config = dict(
    num_hidden_layers=25,
    intermediate_size=640,
    norm='layernorm',
    positions='learned',
    bias='all',
    tie_word_embeddings=False,
    init='trunc',
    lr_head=0.00996,
    schedule='wsd',
)
Each number is 128 + 32 x the weight over the matrix's rms, rounded and kept within 0 to 255. Layers, rows and columns count from 0.

# layer 22 MLP up, 640x160, rms 0.055, rows 610-639, columns 80-159
[[ 77 145 131 126 191 108  83 139 123 169 163 188 149 113 160 125 142 147 114  63 138 122 137 179  95 135  51 108 118 156 121 178 147 110  74 161 105 127 140  61 104 167 167 127 145 154 163 129 124 142 151 111 212 177 123 153 101  87 102 152 141 148 181 102 117 189  80 148  85 201 124  99 137 118  78 133 113  97 167 100]
 [ 83 137  17  85 110 139 112 140 145  91 163 118 195 129 121 130 175 175 134 150 120 129 130 224 107  69 118 160 143 119 111 178 128 124 167 125  76 108 136 132 121 158 148  77  99 114 117 149 170 119 172 173 148  78 143 128 112 124 131  96 164 139 122 146 112 107 137 164  86  89 148 138 125 119 105 112 107 156  90  98]
 [100 166 105 142 130  77 106 151 138 166 128 122  98 144  68  96 149 131  55 120 111 106 145 169 143 173 120  69 165 172 125 168 142 130 114 134 154 129  85 112 120 143 167  86  96 137  93 123 127 120 187 167 180 134 158  99 144 105 121 133  68  57 145 187  90  84 164 116 156 154 123 158 100 103 195 103  71 128 128 159]
 [ 71 145 125 154 138 149 125 119 146  83 125 102 120 157 188 138 147  90 133 139 131 137 173 182 166  57 142  96 129 133  98  95 186 117  91 117 180 138 104 138  98 119 135 183 171 155 162 121 171 104  72  91 167 129 144 135 123 119 123 129 128 186  90 111 130 126 107 163 147 134 158 139 149 108 154  86 107  84  91  66]
 [164 109 103 140 105 192 162  74 137 126 197 127 114 159 160  74 124  88 156 155 151  61  96 155 138 134 137 156  52 122 203 149 163 111 107 133 105  81  99 107 104  82  93 146  81 167 142 169  98 101 124 128 164 131 127 129 137  91 173 151 172 129 151 131 129 137 130 176  87  71 139 132 105 160 185 143 160  75  83 154]
 [226 106 133 104 115 119  91  46  93  27  90 121  86 178 123 126 117 175 115 173  96 135 147 100 168 105 165  94 184 117 141 127 131 126  99 119 168  99 116 168 101 161 128 155 145 122 125 151 146 106 138  97 153 164 199 158 145 160 106 167 107 118 129 141  98 174 130 158 175 176 208  41  66 127 138 112 116 164 109 169]
 [161 123 169  92 180  43  99  99  69 162 152 171 120 116 155  98 124 101  98 124 132 106  98  89 189 150 125 142  32  89 157 113 150 145  87 105 131 141 181 103 172 114 131 153 114  86 152 117 127  88  89  95 144 126  67 165 142 184 124 134 188 152 107 154 122  90  87  92  70  78 129 132 110 157 159  99 144 171  82  87]
 [135 140 141 173  81 188 137 119 112 105 134 161 159 186 134 148 125  91 142 148 124 151 103 173 120 139 160 139 107 165 121 112 156 101 132 152 127 166  60 114  97 130  79 149 196 118 187 151 134  76  83 141 156 107 177 131 117 144 159 174 140 127 189 158 109 133 113 147 133 176 155 181  77 111 169  76 152 135 103  82]
 [106  95 168 139  94 165  58 106 126 137 138 134  74 152 123 131  56 148 132  77 121 144 133 140 151 152 119 111  94 143 109 170 141 142  96 164  83 151 199  65 128 139 154 121 161 115 158  79 110 112 168 122 146 127 121 155 191  92 101 228 114 153 117 179 131 150 183 196  79 119 109 163 104 157 143 157 121 127 111 167]
 [ 80 141 181  96 150 143 119 191 142 103 133 145 103 167 137 127 123 160 179 110 123  59 108 206 168  72 151 121  78 137 175 131 168 129 119 131 110 141 128 198 151 100 121  95 136 131 175 122  60  98 142 143 130 148 157 142 101 157 143 119 146 173 129 154 161 130 127 147 124 179  89 140 136 161 114 135 156 125 106 174]
 [ 72 121 181  73 119 117 100 127 139 178 118 181 180 162 112 125 167 162 143  98 113 116 199 165 153 164 106 165 116 147 116 126  97 114 110  89 138 145 131 100 133 204 100 103  85 113 145 135 124  89 177  99 123  89 108  79 166 117  73  98  98 135 122 156 115  93 160 110 145 199 158 148 150 119 122 168 134  67 164 157]
 [ 81 107 176  77  47 100 134  92 122 170 142 120 160 105 140 126 115 165  94 120 114 136 130 160 136 177 102  90 118 110 175 129 140 154 142 204  72 143 110  91 163 110 143  88 111 155  82 124 182 148 149 138 122 126 126  97 170 127 109 154 137 146 162 124 154 114  84  50 143 114 108  20 156 131 157  73 132 157 150 127]
 [ 97 106 133 136 153 130  75 149  79 165 193 116 149 119 121  89  61  81 116 191 146 160 170 128 157 113 149 124 129 104 138 146 128 160 118 180 156  55 119 173 142 145 100 118 179 175 179 194 134 130 106 121 172 137 175 143 167 129 182  74 102 125 191  88 115 124 154 105 152  60  99 143 112 136 139  86 179 130 112 162]
 [162 160  86 110 133  89  78 128 208 119  98 139 151 114 126 155 144  96  97 122  89 134 157 156  99 131 172 111 145  45 146 135 124 169 127 100 135 101  76  53 127 152  93  82 152 149 202 127  66 112 147 114  82  81 111 102 159 141 126 175 121 140 140 129  97 172 104 161 124 113 137 160 122 144 140 110 118 125 111 123]
 [ 64 144 133 148 128 136  91 144  59 150 173 124  87 184 132  82 100 173 149 124 133 155  97 127 170 121 181  93 114 111 107  92 140 102 114 139 138 136 149 143 112  88 137 117  37 121 158 115 135 110 135 175 175 110 119 149  92 207 103  91 154 103  92 190 132 148 109 140  64 134  86 160  85 134 137 113  86 199 127  60]
 [ 97 169 131  77 153 158 112 129 135 166 121 133 133 158  83 131  81 111 145 167 176 120 181  68 153 166 118  85  97  86 185  99 164 148 148 139  83 115 111 120 143 146 107 148 140 124 109 112 145 104 114 139 126 126 112 107 106 143  84 103  87 109 120 145 109 143  75 130 107 147 109 123  85 138 134  96 114 124 125 126]
 [122 127 141  72 124 166  89 123 178 109 136 103 126 108 145 161 123 123 120 124 113 155  71  96  84  91 120  86 134 204 116 130 155 128 143 203 137 149  92 105  79 120  94 179 139 126 142 124 197 104 152 122 138 153  88 188  74 107 128 153 115 169  98 175 103 151 102 119 127 146 180 121 145 193 173 100  92 141  76 171]
 [146 125 136  99 137 143 127 141 111 116 140 208 128 107  66 130 147 142 128  97  87 136 153 153  76  99 136  73 195 132 111 135  66 103 122 181  83  56  86 115 114 128  58 102 161 147 115 138  93 113 113 163 150 140  74 146 109 164 164  80 130 134 161 212  84 100 100 193 149 108 119 152 132 110 166 133  93 117 102 153]
 [147 162 136 114  97 127 125 125 165 162 176 210 166 119 148 103 171  94 132 182 136 139 118 116 129  82 118  96 219 133  98  99 154 137 149 167  94  85  76 178  87 157 167 137  86  99  86 129 113  76 104 110 140 131 140 134 104 186 111 104 148  95 128 147 123 174 100 104 165 129 172 189 141 122  96 132 105 155 148 138]
 [ 94 153 156 146  72 117 164 119 142   6 191 173 107 100 185 129 100 158 112 117 110 154 120 105 142 103 168 134 133 145 148 127 121 163  83 139 148 178  83 110 176 135 128 140 134 139 147 122 111 128 123  99 154  88  71 111 106 132 106 167 120 134 183 129 146 134 152  79 145 134 156 118 109 150 113 150  87 130  94 131]
 [104 128 134 110 125 151 106 126 135 149 186 173 135 107  78  71 179 115 123  98 174 162 111 113 138 118 108 186 118  90 110 123  79  67 106 129 118  83 128 214 134 153 145 153  80  98 166 176 115 132  97  97 119 143 113  69 146 127 107 138 146 173 117 138 154 168 102  98 130 142  86 142 160 129 138  91 114 133 171 155]
 [ 88 106 103 119  92  91 216 193 142 143  78  74 111 132 136 160  99 176 108 161  99 148 147 175 111 116 184 142 111 100 186 153 143 168 190 141 132  97 118 148 141 159 134 151 157 150 114 168 165 190 187 129 121 134 126 104 122  71 142 120 142 103  84 165 128 145 124 148 158 117 141  95 134 149 135 117 175 113 155 140]
 [145  96 150 120 131 109 155 115 115  73 181 128  55 132 111 174 135 128 132 133 131 120 157 136 135 119 121 165 156  82 149 135 123 113 124  84 152 132 109  93 119 183 170 109 143 161 151 118  83 150  87 196 109 176 154 114 134 168 128 148  92 173 180 131 151 120 158  79 134 171 174 132 108 120 102 115 115 195  58 137]
 [ 70 123 174 117  72 134 131 164 148 163 127 129 128 130 125  97 100 170 117  95 163 136 128 121 128 125  55 126 118  86 137 140 121  72 120 175 172 118 149 139 166 116 102 179 156 122 112 149 154 104 113  57 126  82 170 180  92 162 111  91 149 166 166  81  81 160 135 155 140 101 100 109  89 127 161 215 158 107 107  91]
 [132 106 117  41 147 103 197 131 104 166 133  76 161 114  62 112 151 116 181 162 113  62 115 113 152 150  98 149 117 129  95 118 171 124 111  85 125  91 102  96 145  85 112 129  54 174 153 129 192 151 151 133 128 157 129 172 110 115 143 145 146 133 105 116 144 167 144 117 159 156 149 110 195 169 149  85  84  46 110  66]
 [134 105 158 168 125 136  89 117 153  75 106 208 132 179 102 127 145 162 217  78 103 159 147 117  92 135 127 137 132 129 108 123 120 132 114 143 146 104  81 162 166  90 135 141  98 100 108 176 179 102 131 163 132 159 117  84 107 154 145 115 139 148 129 138 108  66 207  77 174 156 147 100 156  59 151 185 143 155  91 112]
 [111 126 171 147 140  69 118 128  98  59 128 149 146 132  65 144 100 127 126 160 117  58 113 127 170  86 180 151 124 132 128  87 145 116 154 153  49 112 118 113 102 158 104 129 133 136 159 184 161  88 126 162 199 115 115  78 169 162  93 141 124 119 148 132  93 121  80  45 155 153 116 133 110 143 175 130 108  97 137 166]
 [133 137 132 110 128 197 118 145  93 170 150 156 111 113  90 137 116  71 144 107 130 128 158 161 121 122 153 184 150 116  87 116 118 130 101 143 184 100 140 129  74  91 166 184  96 144 218 143 117 196 125 125 112 160 154 141 110 143  78  67 144 118 185 155  72 148 147 141 158  95 169 136 144 114  76 144 127 134 136 158]
 [144  91 116 105 142 165 125 151  76  77 141  95 156  66 119 129 157  93 179  67 206 124 109 111 101 161  91 134 132 101 147  91 135 101 153 190 142 131 143 122  68 125 184 180  80 169 113 185 166 114 138 160  81 117 140  91 113 142 122 105 174 181  81  94 162  86 131 147 170 156 111 115 149 110 101  97 123 147 187 158]
 [162 157  97 108 146 150 180 174 111 131 123 116 109 119 126 148 125 121  67 119 165 128  73 184 181 127 155  98 107 185 132 126 175 160 123 158 141  69 107 135 153 139 157 120 129 115  87 109  87 115 122 119 109 107 105  44 131 125 149 128 156 151  72 129 158 166  67  99 143 116  86 128 160 128 167 161 119 140 146 105]]
# layer 22 MLP down (transposed), 640x160, rms 0.0551, rows 610-639, columns 80-159
[[135  75  59 100 112 152 147  87 103   0 130 121 180 149 107 141 112 110 147 133  61  97 116 137 195  78 159  56  94  99 118 117 107 151 136  84 161 118 125 209 134  84  96 146 161  74 144 130 109 142 103 116 117  62 139 129 127 163 109 139 121 137 111 157 162  91 182 122 133 151 137 129 166  75 147 122 139 140 104 127]
 [131 149 123 131  69 137 170 102 146 152 162 168 118 107 145 140 130 171 119 122 130 141 149 150 209 188 100 127 156  97 140  95 123 121  72 122 140 124 129 145 126 156  93 172 116 199  51 127 129 156 169 149 123 137 146 184  51 152 142 143 123  84 150 108 162 134 123  84 121 161  94 194  55 145  75 167 155 126 139 148]
 [173  76 112 136 118 107  78 159 123 146 110 113  98 161 157 121 144 126 155  72 128 148 158 118 115 138 146 121 116 121 101 153 140 100 146 165  82  91  84 110 131 113  91 157 108 140 191  87 157 156  81 111 165 177 129 183 132 121 158 143 162 115 113  62 104 162 155  43 151 156 125 124 200  91 132  97 151  97  99  97]
 [125 114 145 116 120 157 160 121 195 114 151 104 116 111 123 129 156 131 131 143 200  97 152 149 144 172 175  68  86 126 169 138  84 123 131 149 106 199 148  98 155 165 110 166  99 168 113 105 126 169 142 192 115 127 106 192 148  94 110 188 107  90  63 188  76 139 151 136 132  98 173 130  93 132 111 160 144 143 116 200]
 [104 161 169 101  72 126 122 120 124 117 145 122 140 129 115  98 118 112 151 201 101 156  99  87  69 168 200 134 122 148 164 170  90  57 143 133 139 129 139 102 132 100 120 160  56 101 165 121 191  66 154 158 170 120  92 131 123 153 104 133  80 145 154 104 155 183 151  71 132  97 150  85 141 173  89 139 130 127 142 131]
 [101  85 138  85 135  95 117 167  79  89 176 165 197 172  86 112 143 145  93 154 130 194 147 130 176 129 117 126  99 170  90  71 110 116 170 174  68 134  77  86  86  75 136 190 103  81  70  71 141 138 115 105 100 109  99  91  98  86  86 169 100 102 166  50 149  82 114 109 142  87 113 188 170 119 142 194 111 101  90 151]
 [109 145 108 100  97 148 113  97 161 101 108 151 137 110 166  80 140 135 136 102 121 174 125 117 135 113  91 203 138 172 127 138 126 143  40 144 142 134 172 131 178 136 142 172 118 130 154 178 184 204 177 151 131 128 145 149 145 127 100 163 145 165 138 129 141  99  90 136 136 163  93 133  83  72 127 169 108 149 143 142]
 [110 132 153 153 106 111 136 128 136 225 146 150 161 109 150 153 130 121 152  68  61 116 111 184  90 108 208 153  88  72 103 114 118 122  93 115 128 162 142 147 128  79 106 113 125  79 163 103 141  90 135 124 125 120 118 115 129 136 149 107 103 139 170 149 103 148  69 105 152 155 121  72 107 161 175 158 120 147 151 132]
 [142 121 137  86 115 140 130 111 105 160 195 161 206 119 120 146 105 107 101 166  95 138 135 122  96  99 162 156 114 118 122  85 144 159 168 187 163 133 192  53 115  89  79 131 173 104 152 104 201  99 147 126  38 153 137  62  97 115  71 115 104 107 151 178  87 150 126 128  85 106 233 123  98 133 116  80 176  93  95 101]
 [ 83 148 173 114 150 137  93 122 101 139 194 150 187 115 186 117  67 134  49 128 139 128 120 123 120 139 142 115 180  90 171 120 156 122 169 135 157 170 121 131 101 129 192 154 145 168 144 122 163 152  80 159 110 128 130 179 108  54 118 137 125 142 179 172 131 141 102 145 134  85 139 116 149 135 132 104 119  89 195 113]
 [156 137 108 161 126 111 123 143 132 156 132 136 158 191 116  52  89 167 134  92 129 102 161 171 142 171  91 116 150 136 133  66 159 163  95 154 124  90 124  93 152 106 204 165 105 119 118 158 121 138 107 147 183 114  95 126 109 164 199 118 139  57 127 207 141  74 130  59 118 139 149 154 136 171 171 170 114 130 118 105]
 [131 130 148 169 160 149 105  92 143 185 217 128 153  78 133 152  84 141 151  54 107 137 143  87 120  92 128 134 220 138  50 157 113  82 143 136 156 165 137 122 130 149 107 134 141 140 134 183  88 133 132 104 152 139 182 135 161 103 128 119  74 147 113 119 132 101 102 107  85 165 161 167 139 118 118 111 125 115 114 137]
 [144 140  93 170 141 172  30  93  47 199 130 118 122  86 128 147 167 129 147  98 117 144 152 130 150 167  88 113 151 135  49 122 111 104 146 153 122 144 160 167 142  87 121 110  89 145 179 134 100 145 122 102 102 166 109 151 100 169 193 142 109 128 133 161  46  94 154 191 123 187 100 121 140  97  96  99 138 120 107 114]
 [109 121 155 106  93  46 179 135 117 133 120 157 110 103  97  48  70 165  98 158 127 131 142  91 123 167 110 146 110 106 118 138 110 138 106 143 120 130 154 161 127 169 158  62 102  87  94  77 166 128 102 139 100  91 170  71  79 103 120 169 157 159  84 102 139 110 130 119 117 150 148  88 117 120  90 134 105 115 102 111]
 [168 140 147 159  89 164 130 157  71 115 149  87 150 142  72 109  94 198 166 165 143 167 147 128 120  87 177 113 116 183 161 182 117 102 174 108 153 189  58  83 213  89  65 114 146  84 128 120 104 141 152 139 122 141  76  95 107 133  42 126 126 119 143 121 162 138  79 190  93 112 149 114 106 114 203 107  90 160   9 163]
 [139  52 123 153 116 101 162 127 136  60 148 164 154 157 136 119 128 128 115  88 177 145  69 157 143  90  83 113 143 170  93  88 108 140 126 108 131  94 122 116 113  67 124 156 138 131 148 159 143 119 201 187 147 170 141 119 112 172 123 179 131  93 130  79 160 112 178 175 163 114 151 103 157  97 103 186 115 128 112 121]
 [104 122 137 140 147 120 138  77 124  26 115  95 114 101 140  95 123 196 114 111  85 150 174 130 131 153 147 163 113 157 134 127 173 105 159 130 108 112 155 101 137  91  95  99 136 173 159 129 122 168 158 125 175 136 123 121 121 116 187 116 142 122 146 103 131  97 149 111 173 176 164  60 165 106  93 157  86  87 104 107]
 [140 132 172 115 128  64 158 138 145 121  66 179 168 183  54 101 103 163 151 122 156 151 163 137  93 143  48 139  99 102 191 144 101 201 146 123 123 121 134 157  92 103 171 158 106 114 154 140 109 111 117 117 155 130  97 146 100  96 140 138 133  91 187  92 134 147  97  90 114  85  65 195 124 138  67 143 107 127 154 158]
 [158 171 100 143 193 112 167 175 125 134 133  93 114 133 103 140 177 138 138  83 106 132  80 114  84 142  88  64  97  72  52 141 170 179 135 119  78 159  95 183 111 138 137 109 141 162 117 139  80 192 136 176 126  68  97 161 113 181  98 133 117 143 122 139 164  82 126 154 140 115 133 103 142 160 139 141  99 149 127 136]
 [118 157 185 145  98  79 163  98 121  96 159 119 124 133 142  90  88 137 154 166 198 111 139 108 135 100 121  86 152 121 180 158  67  94 125  94  95 118 178 152 156  81 108 138  92 202  57 114 164 144 159 123  96  96 182 117  91 109  89 149 103 149 142 126 125 157  98  93 107 125 162 128 143  97 160 125  94 129 116  93]
 [110 142  99 196 143 170 114  96  88  99 109 140 114 161 147 156 147 135 108 141 126 118 185 172 165 195 176 123 103 130 115 137 136 164 131 106 127 148 105 106 106  93  64  91  95 142 180 128 125 151 132 116 160 162 144 111 176 133  46 146  45 110 159 107 176 136 118  88 160 104  97  91 101 108 127 134 125 109 180 135]
 [149 196 111 186 139 115 116 130 117 129 166 174 171  60 164 146 124 116 144  90 109 128 109 122 146 102 127 138 183 141  84  93  93 104 100 134 144  74 112 104 129 166 151 144  97 144  90  91  96 150 117  92 195 112 161 159 144 198 114 143  97 164 175 154 101 146 155 190 174 177  85 119 114 126 199  89  62 150 158 124]
 [129 119  46 102 198  94  97 115 104  14 123 132 177  88 136 113 146 171 123  68 123 113 120  88 135 102 106 120 117 154 130  99  93 135 132 159  62 100 129 120 118 105 127 176 108 197 148 130 165 132 136 110  80  95 146 103 164 104  87 110 142 131 122 153 206 120 141 158 118 116  89 103 124 134  81 138 201 129 162 106]
 [ 86 111 133 122 105 148  48 106 165 166 119 140 174 103 153 116  46 194 122  95 158 171 155  73 165 103 106  81 120 132 170  93 168 117 144 162  83 170  79  63 134 180 152 183 103 171 100 127  86 149 162 129  72 162  72 157  77 136  71 141 130 139 119 128 131  70 124 134 147 205 115 171 212 120 151 127 148 151 123 112]
 [154 152 147 112 101 171 169 145  89  99 127 113 138 111 158 122 110 154 142 176 118 151 166 176 193  96 149 124  86 139  94  56 106 145  84  90 127 153 106 109 136 101 166 150 142 156 169 192 158  42  91 116 105 150 158  74 126 117  81 156  90 148 100 137 142 105  66 139 181  91 133 185 113 125 208 141 131 174 132 128]
 [122 133  95  39 131 122 144 127  79  82 173 110 146 141 122 106 163 131  59 140 135 171 156 155 171 139 132  75 187 183  94 201 101 150 119 167 155 102 154 173 151 156 180  89 132 143 159 147 126  94 100 126 134 123 112  43  29 182 146 140 193 123 155 154 129 117 117 170 102 140 163 150 131 152 165 117  83 145 117 169]
 [158  67 114 117 141 113 111 105 123 138 116 161 144  90 158 135 178 137 113 154 146 127 216 133 154  90 166 159 164 138 159 152 138 104 109  85 143 166  75 138  88 139  98 108 147 131 101 125 115 141 168 102  64  93 153 131  80 190 126  85 132  99  75  24 166 129 154  99 147 138 190  68 138 112  75  68 119 134 128  99]
 [141 173 147 160  82 107 151  72 154 146  95 117 124 155 103 113 146 132 153 124 136 146 123 124 174 121 128 137  75 131 130 128  71  77 138 130 169 151  97 111  94 126 119  90 157 104 136 173 158  84 166 105  26 109 153 138 124 149 188 179 142 191 126 108 171 157  71 167 170  79 141 168 111 162 149 140  97 210 101 164]
 [107 206 119 111  77 143 152 156 170 128 122 156 129 107 163 137  99 139  98 164  84 141 169 140 150 172 165 133 118 213 139 108 119  89 154 106 185 131 138 142 205 151 128 150 122 126 147 150 132 128 102 143 127 127 121  72 129 140 126 109 134 123  65 142 144 135 219 131 102 103 120 162 135 209 119  96 153 146  90 138]
 [104  89 126 103  71 138 124 109  99 159 135  99 108 127 107  94 108 118  83 157 133 139 115 126 108 132 116 120 113 110  93 108 128 106  50  81 123 126 100  84  89 141  53  96 158 147 199 148 106 141  98  60  99  96 112  90 120  86  93 106 117  78 134 130 111 160 136  96 140  65 128  90 106 167  97 128 117 126 181 108]]